config.yaml
n_layer: 12
d_model: 128
n_head: 2
n_kv_head: 2
head_dim: 64
d_mlp: 320
vocab_size: 8192
activation: "swiglu"
norm: "rmsnorm"
norm_place: "pre"
norm_eps: 1e-05
positions: "rope"
rope_base: 2260.0
rope_fraction: 1.0
qk_norm: false
attn_scale: 0.125
bias: "qkv"
tie_embeddings: false
parallel_block: false
init: "uniform"
init_std_qkv: 0.0448
init_std_o: 0.0
init_std_up: 0.0448
init_std_down: 0.0
optimizer: "adamw"
lr: 0.00262
lr_mult_o: 1.48
beta1: 0.9
beta2: 0.99
lr_head: 0.00805
grad_clip: 2.0
warmup_steps: 219
schedule: "wsd"
decay_fraction: 0.908
decay_shape: "linear"
final_lr_fraction: 0.0
batch_tokens: 32768
seq_len: 384
doc_mask: true
train_tokens: 200000000
steps: 6104
dataset: "wikipedia_en"
Each number is 200 + 30 x the weight over its row's rms, rounded and kept within 0 to 999. Layers, rows and columns count from 0. The size before them is the row's rms in percent of the matrix's.

# layer 7 MLP up, 320x128, rms 0.108, rows 218-272, columns 0-127
088,175,262,198,225,142,121,224,284,184,207,197,197,189,209,192,181,211,167,180,197,239,198,239,172,160,175,213,126,214,169,212,220,228,176,198,124,175,221,178,192,222,221,210,213,226,193,205,241,206,199,192,174,233,168,192,220,222,234,186,176,180,198,203,167,204,224,167,158,157,205,173,238,179,148,214,189,166,187,210,206,183,213,212,207,204,302,183,207,220,179,170,189,220,227,190,208,215,173,197,256,133,182,250,187,173,182,165,226,166,222,198,209,170,184,199,261,164,209,237,246,186,207,188,206,155,169,220,183
102,179,248,174,215,202,219,170,224,217,166,201,200,185,185,130,227,168,217,173,210,157,170,130,253,255,210,162,291,246,188,245,193,145,224,204,230,216,146,167,240,233,208,157,202,215,252,200,187,208,193,174,218,208,202,200,179,174,162,196,198,268,220,237,183,207,189,245,193,184,178,210,213,188,168,163,204,236,160,190,217,234,234,217,181,203,164,180,222,176,214,206,189,125,256,160,192,207,226,177,209,198,218,171,212,226,209,211,209,145,231,190,192,188,204,244,187,188,188,166,214,247,187,161,176,183,175,253,216
103,222,254,166,244,162,212,177,171,224,217,229,217,158,292,214,260,180,210,219,217,190,200,190,169,223,199,250,228,213,219,196,177,172,189,219,251,255,192,234,212,189,191,268,204,196,191,208,199,172,195,227,214,167,259,157,192,153,179,230,188,160,199,258,188,189,149,207,161,192,152,167,203,188,198,217,198,229,173,221,257,231,150,201,206,180,203,148,210,196,209,181,128,202,185,185,216,181,226,197,172,165,205,195,191,209,201,201,149,226,194,232,202,131,199,264,195,203,215,226,225,149,229,183,181,181,193,205,142
106,198,204,200,175,196,200,229,185,182,191,266,246,218,168,159,161,201,236,216,200,177,210,227,158,192,195,197,227,136,198,212,198,238,162,194,227,208,231,209,156,212,206,202,284,193,175,202,231,204,248,265,173,195,135,224,209,217,203,213,214,179,214,205,194,194,185,180,173,228,208,193,249,208,162,207,201,200,228,161,218,227,160,225,198,188,239,180,171,205,153,193,167,213,210,201,216,127,193,193,232,221,191,246,204,174,164,293,232,262,196,190,230,167,196,293,229,187,264,183,209,151,211,200,182,184,189,204,180
098,155,211,206,173,179,207,192,231,227,195,225,197,184,164,182,203,187,213,191,286,244,207,199,190,189,181,276,159,214,185,190,189,237,159,197,151,188,287,226,154,262,210,234,168,181,145,183,184,122,213,185,162,171,211,201,218,214,156,226,171,168,190,214,207,175,226,174,232,216,203,190,224,212,217,167,158,189,196,194,221,231,154,159,210,192,163,203,190,201,178,213,167,209,223,259,172,197,191,147,178,205,222,205,224,219,178,175,222,154,181,192,271,220,219,200,241,192,211,186,174,219,203,178,174,130,167,181,252
101,152,189,180,138,233,145,190,187,277,244,181,267,227,157,177,226,160,172,213,199,211,262,201,212,201,187,200,152,216,230,183,175,205,205,235,203,184,186,126,200,204,189,226,200,181,208,182,204,137,176,181,179,231,212,192,225,214,227,237,161,184,196,167,182,194,202,218,230,207,200,217,224,207,200,214,201,164,219,241,173,206,145,198,187,203,175,185,273,133,199,166,217,259,173,142,202,202,238,177,230,173,248,170,182,217,218,169,210,227,248,225,189,193,205,204,216,245,184,274,244,233,206,214,200,182,213,232,204
098,175,244,211,216,173,192,255,212,208,257,227,247,206,167,166,221,229,203,149,178,230,226,198,200,238,194,193,213,257,188,174,206,223,229,231,211,222,150,244,163,207,236,237,200,249,229,225,217,209,217,202,176,196,209,203,257,172,159,215,210,209,153,184,221,143,166,188,237,250,182,247,152,256,180,228,203,213,186,225,251,234,191,209,221,178,166,197,175,175,212,205,234,259,178,153,193,251,219,168,149,220,203,186,225,222,212,203,176,175,225,211,231,143,207,213,209,202,237,151,209,216,228,234,214,151,162,235,147
098,130,246,159,200,188,169,180,155,208,159,219,141,210,176,263,186,148,221,239,208,209,194,183,216,238,215,246,195,197,172,201,161,196,269,223,235,209,276,161,202,184,203,193,228,188,198,203,153,182,209,204,219,208,188,225,249,215,211,232,203,162,189,222,201,188,184,142,203,207,211,167,202,199,187,209,211,212,194,217,189,200,125,192,160,241,195,195,204,210,192,240,215,244,202,182,230,208,196,172,117,192,226,233,203,269,185,172,231,229,195,196,188,154,182,179,134,236,211,190,196,165,171,201,170,174,218,182,274
095,143,245,235,198,186,263,224,158,224,244,190,197,219,199,158,194,178,157,157,221,213,292,212,226,189,181,214,157,199,205,195,241,214,165,217,232,199,213,235,198,222,158,221,244,228,239,160,183,194,194,169,198,202,226,148,181,227,225,211,198,203,181,172,171,226,167,173,199,171,236,222,206,190,211,255,185,229,227,210,208,211,195,203,128,288,163,204,140,215,208,164,228,268,166,204,213,267,193,217,180,155,208,220,153,198,189,209,197,188,244,207,176,198,203,232,152,235,180,230,217,194,235,206,215,200,202,226,203
104,164,223,204,174,164,211,203,219,191,158,174,227,205,187,196,170,183,262,194,212,188,199,216,204,211,211,245,166,182,198,204,204,195,165,180,219,213,207,199,150,214,229,148,191,159,234,114,258,148,227,132,224,202,194,174,255,205,169,203,220,213,219,175,204,231,182,186,214,151,260,171,167,198,160,244,229,190,183,175,205,180,237,171,231,222,183,181,227,186,190,206,184,249,221,217,150,155,201,209,280,213,250,190,254,215,198,200,238,211,212,213,223,233,236,195,197,262,218,229,233,221,200,140,233,180,160,207,241
091,238,156,245,205,163,213,232,236,212,176,191,180,167,229,166,237,183,193,189,195,188,214,268,198,169,247,193,200,224,151,247,151,186,179,228,256,206,246,176,196,227,153,204,138,192,218,221,203,173,170,162,154,212,219,155,246,184,168,178,203,152,152,182,243,118,253,209,147,147,215,176,128,161,187,179,250,209,167,197,215,224,183,215,185,215,208,140,203,158,220,184,198,196,185,226,203,207,201,229,162,206,211,182,186,199,188,219,226,219,239,203,201,233,218,198,147,222,194,202,216,178,205,183,213,152,201,223,202
093,178,177,208,152,194,199,160,258,169,158,157,188,190,170,220,231,175,211,239,210,237,152,183,231,137,246,193,275,174,194,142,169,245,179,207,164,192,196,241,215,180,177,158,202,191,159,199,206,190,212,200,230,233,240,248,172,185,175,245,223,236,194,242,201,161,262,188,190,190,176,178,238,200,152,221,208,203,222,187,235,184,190,207,200,187,226,161,125,185,203,189,158,196,247,175,223,203,189,235,196,225,149,228,215,219,224,186,184,137,199,195,239,221,202,198,166,198,254,212,177,217,187,132,213,200,200,152,196
091,190,164,211,237,201,200,172,177,234,203,171,213,196,189,228,157,192,261,260,198,168,216,148,206,193,260,178,211,198,234,201,218,198,191,206,198,241,231,229,238,187,124,203,212,205,209,193,229,170,236,225,255,210,162,186,187,234,166,191,169,214,184,155,211,213,205,144,184,239,182,238,244,163,253,183,189,180,229,221,191,179,174,180,201,168,189,251,202,177,209,137,278,156,217,215,246,225,232,166,234,217,181,207,212,224,223,119,197,261,184,173,234,235,179,180,202,219,190,222,229,190,211,173,231,151,226,189,212
099,168,227,185,222,169,142,221,150,192,202,145,175,187,196,190,145,181,216,172,194,231,205,260,214,156,197,222,207,148,252,179,232,206,224,253,142,176,203,196,206,187,167,237,193,205,195,157,219,175,175,227,142,221,230,236,188,163,221,201,233,204,196,227,195,250,185,248,162,247,160,183,178,239,255,237,267,207,198,242,253,226,175,217,193,207,201,228,195,244,203,175,226,215,206,202,194,232,188,197,211,148,179,232,201,168,171,201,256,246,260,180,194,225,215,195,212,240,179,175,205,182,172,217,231,184,240,224,237
097,208,154,172,240,230,199,160,191,193,174,231,164,216,232,205,175,219,224,211,142,215,218,187,250,184,167,195,141,182,222,221,192,244,218,112,173,195,214,207,248,179,181,226,152,163,190,175,192,229,172,217,165,249,195,201,215,226,234,220,212,196,235,218,240,213,197,233,160,154,217,137,169,134,182,175,192,233,149,231,227,146,176,211,195,229,185,173,172,134,181,159,214,197,187,208,217,233,194,179,195,207,210,205,225,174,190,197,227,189,198,286,210,183,221,240,204,224,180,186,194,213,203,193,192,220,243,264,150
098,204,215,183,193,213,227,252,186,190,203,178,161,232,146,205,207,217,281,207,214,203,211,173,193,205,170,199,145,167,144,148,201,299,207,170,201,202,171,173,201,259,180,219,202,195,161,165,207,231,193,226,203,230,233,217,200,219,163,214,190,209,225,172,181,187,192,213,204,200,204,175,213,201,213,165,208,235,236,222,125,217,178,207,197,237,220,203,199,171,216,187,258,241,179,128,173,140,173,200,233,200,190,220,149,214,250,240,207,218,221,215,189,207,204,194,145,207,258,267,198,176,233,219,242,205,218,247,180
101,195,239,216,246,212,251,138,181,170,183,159,172,225,231,189,254,225,205,215,191,187,162,165,223,183,229,237,197,232,156,181,148,195,206,213,166,218,179,231,229,193,195,154,179,138,194,216,196,172,192,198,212,160,146,216,215,171,202,251,206,260,194,224,189,172,215,166,210,201,199,142,168,175,222,195,183,208,155,244,166,179,219,128,176,216,144,219,233,217,180,172,180,220,210,208,235,173,218,200,188,224,187,245,183,189,215,170,162,148,201,245,287,175,207,231,171,213,182,186,189,239,158,212,195,199,173,230,252
097,202,194,193,141,206,183,196,164,231,228,206,233,205,215,157,158,248,144,162,200,189,221,223,182,263,202,212,178,184,219,218,210,198,188,197,129,159,207,205,190,202,195,205,136,240,158,205,117,212,253,208,210,195,205,199,230,196,112,177,199,209,160,181,182,177,137,182,193,202,199,250,181,175,165,219,257,233,227,172,222,256,174,205,225,188,174,167,196,193,259,245,178,219,177,205,203,197,256,211,199,214,231,202,175,181,252,202,199,216,206,211,204,161,155,212,136,173,206,174,172,211,210,191,186,249,196,205,156
101,164,172,202,240,188,129,234,185,205,200,174,196,233,185,243,189,242,197,199,189,219,240,229,233,183,226,227,181,127,190,139,252,241,226,210,207,244,222,227,201,215,212,210,246,281,191,158,208,209,167,186,188,161,238,188,174,161,183,233,169,189,162,209,173,177,192,203,224,173,193,200,228,259,155,144,209,187,190,221,206,167,241,192,186,206,240,181,183,214,224,189,184,173,167,235,201,213,156,210,200,191,237,173,239,266,224,221,220,135,178,220,195,154,197,185,233,222,205,174,140,185,266,214,208,217,183,184,177
098,174,135,170,187,239,209,212,191,201,237,187,199,189,170,262,257,245,219,203,213,191,161,184,229,202,179,241,199,195,172,141,223,193,233,153,182,192,172,206,221,193,194,212,188,194,159,182,202,206,158,165,266,189,262,166,210,232,191,218,245,214,224,173,232,202,177,230,184,203,204,185,181,222,160,186,284,187,207,166,175,200,251,217,187,241,176,166,231,192,226,242,209,160,172,238,214,255,277,183,150,222,218,178,202,172,171,203,196,197,216,228,182,178,216,262,189,201,155,200,242,199,253,247,174,208,194,163,192
104,192,202,225,207,240,167,204,203,225,231,128,177,195,229,200,195,186,229,210,223,192,176,231,195,184,241,189,174,182,266,199,230,168,228,199,195,208,255,202,156,252,219,194,179,192,222,231,125,190,198,209,232,192,170,172,179,222,200,248,232,214,183,247,212,192,151,192,203,171,170,197,191,154,224,181,199,170,184,249,200,185,174,167,205,219,165,153,231,166,217,170,187,176,98,210,247,170,214,234,193,189,183,198,198,122,157,221,253,220,188,225,239,198,173,157,176,173,213,204,218,180,255,196,133,221,182,192,165
104,228,218,235,237,222,200,195,195,213,223,213,225,200,203,266,213,224,125,218,237,240,163,144,219,225,183,235,261,197,183,199,161,201,185,104,169,172,213,222,213,218,181,244,216,198,135,206,203,237,175,183,209,192,184,237,186,201,205,215,169,213,168,190,179,171,208,199,199,202,211,227,165,163,164,251,194,190,263,210,178,192,237,219,150,211,148,195,158,126,170,206,168,212,212,193,222,203,206,215,212,141,206,203,223,233,196,258,169,159,199,216,183,192,141,226,189,172,236,210,176,147,207,209,180,220,198,155,166
103,202,144,211,240,197,207,155,174,225,213,208,217,214,223,198,251,241,139,245,186,197,164,176,169,126,239,200,199,193,216,176,219,164,204,184,134,187,205,224,203,180,210,193,182,233,161,178,186,228,208,223,190,259,247,256,202,148,253,158,223,199,216,255,142,157,230,191,210,174,193,283,190,209,206,266,203,186,214,190,201,208,194,167,163,204,192,188,209,220,162,171,190,215,203,212,184,204,242,186,165,234,232,183,225,265,202,214,176,165,168,206,205,200,164,155,211,229,195,145,215,183,185,261,229,212,193,197,216
097,165,226,216,234,149,199,121,204,207,193,203,231,182,145,192,149,234,170,224,246,228,166,200,197,167,257,227,216,177,228,189,158,190,193,157,192,232,199,231,218,206,218,184,189,180,199,199,238,194,184,237,202,175,136,157,133,189,175,217,214,171,200,199,182,196,233,207,215,242,231,185,231,229,197,169,160,165,225,222,198,158,238,186,205,168,191,165,235,183,168,222,170,208,209,168,196,198,204,194,244,255,186,202,211,190,205,198,240,191,154,176,225,206,185,210,175,189,290,164,184,196,173,196,240,243,189,99,170
093,207,241,197,240,159,185,220,181,202,247,189,206,240,222,197,171,188,170,170,211,210,221,192,187,158,215,224,222,168,174,193,184,188,195,147,162,176,209,127,161,154,222,153,189,143,181,195,194,214,258,216,198,161,215,139,255,183,176,256,166,192,203,168,184,203,147,248,214,237,248,200,186,215,263,191,143,220,180,132,205,197,217,211,179,174,182,209,219,219,158,162,179,240,221,136,176,241,174,204,230,206,183,205,166,173,223,227,172,199,164,187,181,235,217,242,217,196,205,213,246,236,234,225,223,187,169,227,225
094,185,208,158,154,242,202,156,162,198,172,219,209,197,195,218,235,185,230,248,216,259,199,199,176,208,218,244,185,184,241,202,196,249,204,181,182,225,224,157,166,213,228,175,168,174,219,238,181,136,257,295,195,188,153,146,190,187,185,202,154,233,228,262,173,173,187,191,223,200,202,180,229,179,208,173,200,189,208,231,209,148,204,203,132,189,249,225,201,212,190,237,191,160,181,196,180,192,179,140,276,195,187,209,199,188,252,123,185,187,178,181,209,209,187,198,216,216,204,228,240,190,173,168,213,205,177,176,233
101,188,183,202,224,200,200,155,184,214,159,205,195,218,237,204,167,167,239,195,256,249,246,223,214,181,215,215,174,176,227,257,202,273,245,222,165,228,226,236,211,181,247,190,229,235,162,182,170,157,220,217,224,175,219,201,218,198,211,226,194,218,224,206,140,196,185,171,200,149,160,179,198,169,188,170,218,234,215,234,140,223,239,94,248,161,249,269,201,235,235,197,177,187,187,182,268,157,160,194,216,175,221,172,227,210,206,209,197,173,189,201,193,196,213,248,180,205,193,176,189,199,218,188,185,172,223,229,219
100,213,188,160,258,182,156,206,252,185,186,144,246,202,195,235,219,207,216,194,228,197,212,256,216,160,159,185,263,151,205,158,203,224,137,182,167,196,199,169,116,163,196,233,186,186,210,184,167,177,202,219,177,200,222,178,171,191,139,184,189,198,185,164,209,196,210,228,195,257,190,226,214,252,231,245,190,244,238,233,204,195,186,189,251,232,164,253,225,242,199,214,210,215,172,236,193,193,203,205,182,215,250,212,178,155,239,172,213,196,151,202,215,175,205,192,199,218,227,184,178,134,226,171,238,195,144,207,160
103,180,244,154,203,197,151,260,156,199,197,180,170,223,203,252,204,181,226,251,227,192,142,178,182,264,228,230,228,235,175,212,183,119,165,203,166,174,215,201,237,221,196,199,186,190,217,211,218,168,240,201,226,224,198,237,205,174,181,149,188,249,243,199,206,209,234,223,235,184,206,220,226,219,220,175,185,142,246,205,165,198,201,223,232,197,183,246,213,259,189,252,204,172,246,172,200,203,193,180,184,221,215,196,256,196,227,114,215,183,243,162,189,218,202,187,230,194,192,198,233,185,172,226,222,273,179,191,180
100,188,203,149,228,134,187,214,180,141,187,272,227,188,190,189,195,200,209,199,198,221,149,220,224,206,222,239,244,221,222,181,157,197,183,172,200,272,220,222,243,207,208,194,153,165,209,174,224,198,224,217,229,185,181,196,126,198,226,222,212,178,166,190,179,224,170,229,199,216,280,186,204,249,181,205,215,222,162,144,199,207,249,200,258,161,192,199,184,176,214,185,231,185,244,189,284,223,219,221,204,225,188,231,181,232,170,206,176,212,202,144,182,215,140,135,220,193,195,199,196,232,185,225,215,222,246,233,196
108,228,227,230,195,217,163,164,193,200,250,204,186,193,205,203,217,224,184,218,219,200,181,149,171,268,189,129,237,197,205,168,193,177,165,159,184,198,236,178,176,241,219,250,183,197,163,171,181,223,276,212,196,185,199,180,204,219,224,138,209,237,191,217,191,204,210,215,137,240,212,222,159,176,195,176,176,246,216,196,186,200,222,205,175,239,236,164,189,223,282,225,169,241,186,163,205,199,152,207,208,181,263,192,195,179,182,221,269,174,201,187,208,219,137,179,204,185,166,193,221,152,249,152,247,183,235,229,209
104,211,155,191,202,219,231,195,220,197,211,212,212,193,194,192,226,222,243,217,208,204,153,215,227,219,153,190,238,206,205,236,212,246,256,201,187,161,204,212,163,188,204,208,149,225,215,251,211,210,209,248,196,206,164,237,160,186,170,173,227,161,219,223,242,150,149,182,212,169,188,190,231,230,196,154,107,166,237,205,258,253,214,232,200,224,145,212,237,243,156,200,164,223,224,216,215,186,156,200,208,198,148,224,155,184,199,220,216,192,187,176,164,166,206,229,255,280,210,204,202,158,197,154,172,230,196,167,204
101,206,211,188,165,160,249,150,238,172,171,136,209,167,206,176,195,249,226,199,170,158,189,212,212,181,198,225,188,199,255,144,226,211,230,161,213,257,229,197,154,242,225,199,160,216,177,225,159,190,183,233,209,224,171,144,213,221,197,234,236,140,184,226,206,186,245,210,229,217,212,188,183,227,232,174,200,185,155,178,208,165,205,203,213,206,277,212,240,208,188,217,243,220,177,205,158,218,174,184,241,158,239,261,199,208,220,251,175,208,187,218,208,190,224,138,246,241,189,235,206,213,236,208,180,201,234,141,194
092,272,171,231,222,202,176,206,188,218,243,220,226,206,191,170,221,227,153,212,219,145,219,237,228,216,195,213,187,192,181,228,245,239,131,228,180,237,208,270,197,152,206,208,230,198,217,177,162,187,257,199,149,125,175,230,195,196,142,221,159,184,201,167,167,217,266,213,192,182,201,236,211,197,210,207,236,240,279,212,189,157,194,225,218,225,236,184,218,241,252,157,158,196,207,190,228,184,185,152,197,185,240,210,178,187,227,219,225,190,228,222,190,173,223,168,233,178,182,239,199,181,193,223,183,218,192,155,182
098,209,180,173,180,209,205,166,219,165,161,212,213,135,218,189,202,187,186,167,254,207,227,214,264,252,163,242,195,223,182,255,220,196,250,234,152,211,213,200,265,185,250,184,230,205,165,221,257,239,208,224,203,221,212,203,231,234,164,195,189,183,195,142,168,222,223,130,239,203,176,234,211,199,189,174,239,219,196,203,226,233,201,193,215,152,196,217,132,205,167,234,179,181,236,143,186,169,186,211,137,186,246,216,212,217,229,214,166,198,160,166,208,189,173,198,247,207,228,247,196,186,249,196,197,185,246,178,173
100,198,205,200,167,193,225,203,160,244,256,235,249,154,207,149,218,146,226,203,189,204,220,227,212,229,199,253,201,222,201,222,184,174,165,201,200,191,262,215,211,195,207,117,223,236,208,169,196,222,221,181,195,136,163,160,209,170,191,224,182,209,218,219,184,215,148,184,176,232,201,202,193,223,202,217,181,226,173,176,153,188,193,191,165,153,216,200,259,185,204,216,127,178,223,215,199,239,220,180,208,243,225,219,198,224,200,167,196,204,121,198,186,210,257,257,199,124,262,233,167,227,193,176,189,216,155,217,220
106,200,220,166,196,134,162,256,184,190,190,178,254,223,174,187,161,172,201,233,161,203,186,189,176,191,273,194,179,150,181,157,208,205,245,186,215,181,207,237,197,284,168,247,189,189,188,173,244,196,178,198,222,170,201,218,224,254,211,243,207,221,261,231,219,166,171,257,201,251,195,160,228,183,203,253,220,169,232,187,176,225,186,224,161,208,167,226,223,188,210,221,188,224,155,195,169,229,215,238,200,202,186,192,195,214,218,165,267,217,234,154,223,219,245,184,202,191,231,206,213,163,194,160,213,175,215,269,181
101,207,220,162,194,220,238,209,176,249,206,163,233,137,190,222,187,179,221,158,189,227,263,172,206,198,252,160,190,242,185,179,231,180,210,233,236,265,175,235,204,199,169,142,234,197,190,223,158,173,189,157,217,218,215,135,181,221,201,234,103,195,240,163,169,223,213,253,193,234,155,216,214,186,221,203,191,172,160,196,174,183,208,246,186,187,197,181,185,210,238,195,181,208,190,162,193,180,224,143,233,243,246,245,201,221,229,168,253,223,187,211,157,239,213,222,247,237,213,194,220,172,194,191,178,201,185,199,186
101,207,198,217,217,224,196,233,193,183,175,220,162,217,206,189,181,168,182,153,187,193,174,182,170,207,166,182,237,167,186,188,226,212,228,248,173,158,217,181,239,207,204,212,188,229,207,178,175,113,191,179,206,131,156,196,198,152,184,184,146,156,219,203,179,224,248,195,208,213,199,174,240,168,191,141,185,212,194,168,179,156,150,183,273,245,159,226,175,208,192,149,220,232,165,209,194,269,146,163,238,220,211,211,184,189,190,184,205,185,237,206,215,240,224,217,244,223,179,202,242,118,172,227,185,198,160,159,219
109,184,196,170,202,192,186,212,172,177,211,255,139,197,181,171,201,155,153,193,191,242,170,189,254,197,206,170,198,223,191,206,206,203,240,185,256,205,186,182,181,241,206,176,175,129,155,205,263,196,251,125,196,149,237,172,251,226,203,224,180,192,192,217,206,268,200,201,179,226,223,217,231,190,162,211,204,201,159,223,176,202,151,226,274,166,200,185,147,208,240,234,248,151,189,187,179,171,145,204,185,191,169,188,201,221,173,181,197,196,221,202,204,163,223,198,190,228,171,188,131,218,165,234,210,173,198,246,223
091,219,188,154,210,203,203,216,203,254,195,190,198,185,211,192,193,194,194,182,184,195,212,185,248,169,182,188,222,173,215,189,189,195,211,171,196,184,202,169,230,201,141,153,177,218,176,216,210,208,164,268,218,249,233,217,218,229,242,189,178,228,175,210,215,204,173,231,231,176,200,258,238,140,170,213,210,191,196,166,218,186,126,228,157,259,235,122,170,189,242,192,145,177,202,265,168,189,230,214,193,205,244,167,268,247,209,209,182,251,279,211,170,160,203,230,200,181,177,242,168,188,196,232,195,182,191,188,157
097,211,242,228,210,174,218,180,201,210,170,143,180,188,235,204,182,220,212,192,205,170,240,211,233,251,231,154,198,200,191,244,197,230,204,163,230,191,257,191,176,151,178,185,225,195,216,236,197,244,222,211,204,234,188,251,200,217,150,176,192,241,192,143,172,255,187,189,230,169,214,210,187,172,131,195,208,146,216,190,164,205,219,207,162,255,212,211,136,216,251,157,209,204,248,166,192,188,221,208,211,228,171,253,164,178,172,159,194,176,216,153,253,209,187,248,204,199,230,193,205,207,150,134,167,229,180,153,229
101,198,163,172,161,219,212,231,213,222,252,182,191,236,231,206,244,190,183,206,198,205,203,215,197,150,194,210,249,223,235,189,230,173,219,150,198,174,278,225,226,136,207,231,185,178,185,268,224,128,188,189,184,194,273,149,182,193,205,221,214,262,219,267,206,244,177,177,251,219,176,220,215,200,182,179,168,222,209,229,200,154,267,210,169,191,183,187,257,193,191,224,173,206,195,229,211,210,201,177,242,250,180,161,218,180,205,258,161,203,187,132,196,217,217,199,201,187,187,177,210,201,197,192,172,177,157,224,182
095,125,207,222,169,197,218,155,213,166,175,204,189,168,238,236,227,204,211,174,196,233,227,239,217,153,223,176,222,205,206,242,220,144,190,179,202,183,195,260,231,205,237,177,231,140,171,219,219,181,241,167,248,242,237,223,209,223,163,195,242,222,170,260,208,221,204,193,221,188,185,190,207,262,205,210,175,197,187,259,196,162,159,221,179,198,209,232,254,197,189,190,184,198,216,158,151,274,168,201,197,208,217,143,160,186,184,166,202,157,235,185,228,174,253,202,237,178,182,222,243,230,199,176,172,240,164,219,225
099,186,243,241,249,183,220,193,168,206,234,152,194,212,230,225,194,167,174,227,199,145,201,181,203,237,222,190,205,190,198,161,190,193,249,218,196,213,183,171,251,223,216,177,242,189,226,168,247,225,206,225,211,201,229,177,175,195,160,216,186,203,188,182,194,166,156,200,248,189,224,194,190,182,179,179,172,172,140,189,154,183,209,234,185,202,251,219,217,260,179,199,128,193,185,204,210,204,192,179,224,190,243,232,170,245,196,172,209,189,292,243,170,245,167,169,275,127,207,180,207,254,234,231,168,162,169,210,206
108,180,198,217,228,192,208,241,141,246,209,218,195,258,169,172,200,183,230,199,196,205,163,203,167,184,212,203,160,185,159,121,210,187,227,172,115,127,213,267,226,190,190,227,227,251,232,185,196,200,224,257,219,195,235,214,237,137,242,210,202,237,187,223,191,184,132,212,214,179,175,164,206,193,239,183,154,209,183,215,218,219,194,211,186,180,160,173,242,169,174,178,188,190,206,205,199,277,208,208,162,209,248,215,170,207,205,213,191,185,240,217,230,188,179,184,180,183,218,168,195,148,205,205,185,153,161,240,168
088,148,176,150,236,202,195,221,186,173,180,192,214,257,222,205,237,188,224,210,184,184,197,207,213,132,215,166,185,213,184,221,260,191,170,211,192,227,193,122,187,182,208,187,205,272,197,197,171,173,245,225,211,178,169,188,181,175,236,167,194,211,198,161,191,201,219,196,189,162,196,237,213,206,160,185,193,194,173,265,213,181,205,180,226,229,256,237,207,219,179,207,244,158,183,193,152,195,147,199,241,218,247,207,212,203,232,243,159,221,187,192,224,149,168,173,263,177,258,246,248,229,280,203,225,169,199,210,182
100,231,240,193,228,221,213,183,226,167,161,204,232,204,205,256,193,276,178,165,174,177,213,226,137,214,145,192,258,187,136,206,205,195,201,149,200,187,198,157,181,255,167,257,230,141,231,175,239,180,176,208,194,231,238,205,229,205,195,196,202,211,222,216,163,221,182,209,222,247,210,182,192,233,219,199,183,172,185,261,206,228,192,194,192,187,192,254,241,241,183,210,195,192,178,166,112,168,187,166,173,215,225,243,146,220,187,207,187,242,173,225,197,224,179,193,242,236,189,191,203,213,229,246,209,247,197,156,192
097,149,192,235,224,243,185,227,172,187,195,258,154,211,201,223,158,201,203,203,219,204,197,176,229,179,220,234,168,231,199,218,229,241,223,157,191,147,184,212,221,227,207,211,239,175,224,167,181,176,159,193,180,171,205,216,235,248,142,237,169,186,197,244,190,238,237,212,163,178,176,219,212,153,236,207,137,226,192,243,191,202,201,192,213,187,199,235,169,216,263,244,172,222,154,218,110,225,233,215,258,229,211,154,194,192,188,193,184,201,192,183,192,162,199,216,206,214,191,240,242,172,240,214,295,211,210,215,176
105,208,174,209,214,195,168,226,245,184,227,243,175,164,222,194,195,212,163,171,214,212,146,229,236,169,207,264,164,217,176,217,193,215,154,183,188,183,163,162,190,165,232,129,246,211,169,189,194,225,243,179,201,215,203,232,224,159,242,259,194,187,186,214,162,210,234,220,180,198,197,254,211,190,172,138,211,149,192,202,156,201,170,170,255,239,272,248,178,190,219,177,258,212,209,241,216,153,178,242,157,200,239,236,185,202,177,222,190,207,228,143,187,177,203,186,220,210,219,210,138,178,191,240,179,212,224,180,188
098,223,203,177,147,166,221,217,229,249,217,158,159,159,171,187,147,201,146,244,136,224,192,209,239,198,203,181,221,198,186,150,193,190,212,215,194,224,180,134,186,220,184,197,207,156,221,208,251,247,191,210,216,207,227,187,206,203,242,232,239,169,181,180,226,233,154,196,201,201,223,91,215,201,218,180,205,159,192,200,146,240,220,157,242,208,162,206,143,151,175,185,217,182,145,235,206,222,198,198,186,136,188,178,212,195,184,136,184,206,160,198,181,215,209,211,203,220,203,212,144,242,190,216,227,195,196,173,213
112,168,188,211,169,252,248,202,102,168,183,227,229,167,191,188,192,203,188,184,212,168,197,208,198,239,251,212,155,163,184,273,147,190,188,215,165,187,220,215,249,182,189,179,221,183,179,227,169,173,211,138,213,159,255,221,219,137,203,189,192,214,197,176,223,208,152,210,188,200,173,188,184,174,227,214,188,250,218,157,204,212,232,230,194,161,158,161,198,188,178,129,201,207,154,226,179,229,185,281,168,246,211,213,190,198,159,221,207,226,250,216,212,178,254,219,194,186,206,219,228,193,197,182,165,217,220,213,239
097,190,189,210,170,234,163,226,187,191,248,206,218,126,146,232,255,255,139,222,183,207,163,213,186,233,164,188,210,167,182,176,203,185,196,205,270,167,169,185,208,229,228,230,214,148,213,210,191,194,239,179,215,184,229,173,174,221,223,183,191,184,228,206,231,166,205,234,208,208,194,192,237,199,168,214,259,255,227,147,170,229,179,186,195,196,166,185,225,167,176,205,150,232,173,231,194,172,194,193,193,179,166,176,169,249,170,224,171,200,165,210,181,143,196,237,153,153,148,204,198,143,156,214,211,197,124,187,197
118,168,168,136,162,207,250,211,171,200,176,237,188,175,187,169,201,194,166,244,231,175,207,180,186,184,206,173,171,231,152,223,206,162,242,159,240,249,209,171,206,162,200,169,173,205,211,203,141,142,199,218,212,135,188,169,179,242,219,232,232,168,206,162,271,240,252,232,183,234,175,200,220,180,247,184,179,226,130,188,192,191,228,220,207,163,225,182,199,198,207,217,181,193,185,221,175,189,155,178,212,150,210,193,200,165,224,171,201,239,194,220,147,188,168,208,222,236,211,255,167,250,245,194,158,198,224,237,212
093,211,233,192,204,160,154,251,218,231,218,189,190,219,187,173,166,168,229,208,178,206,232,178,188,193,147,133,230,165,203,154,179,169,223,215,159,187,178,236,196,208,196,229,205,169,203,189,203,211,166,198,159,218,238,130,180,176,280,153,249,193,262,237,214,277,147,240,213,225,219,192,191,240,179,177,180,208,229,203,188,194,180,199,237,245,210,161,183,153,199,171,231,236,184,170,223,194,226,174,151,134,213,174,175,209,219,216,209,239,226,180,215,181,224,171,184,198,215,232,194,141,227,184,187,167,155,187,214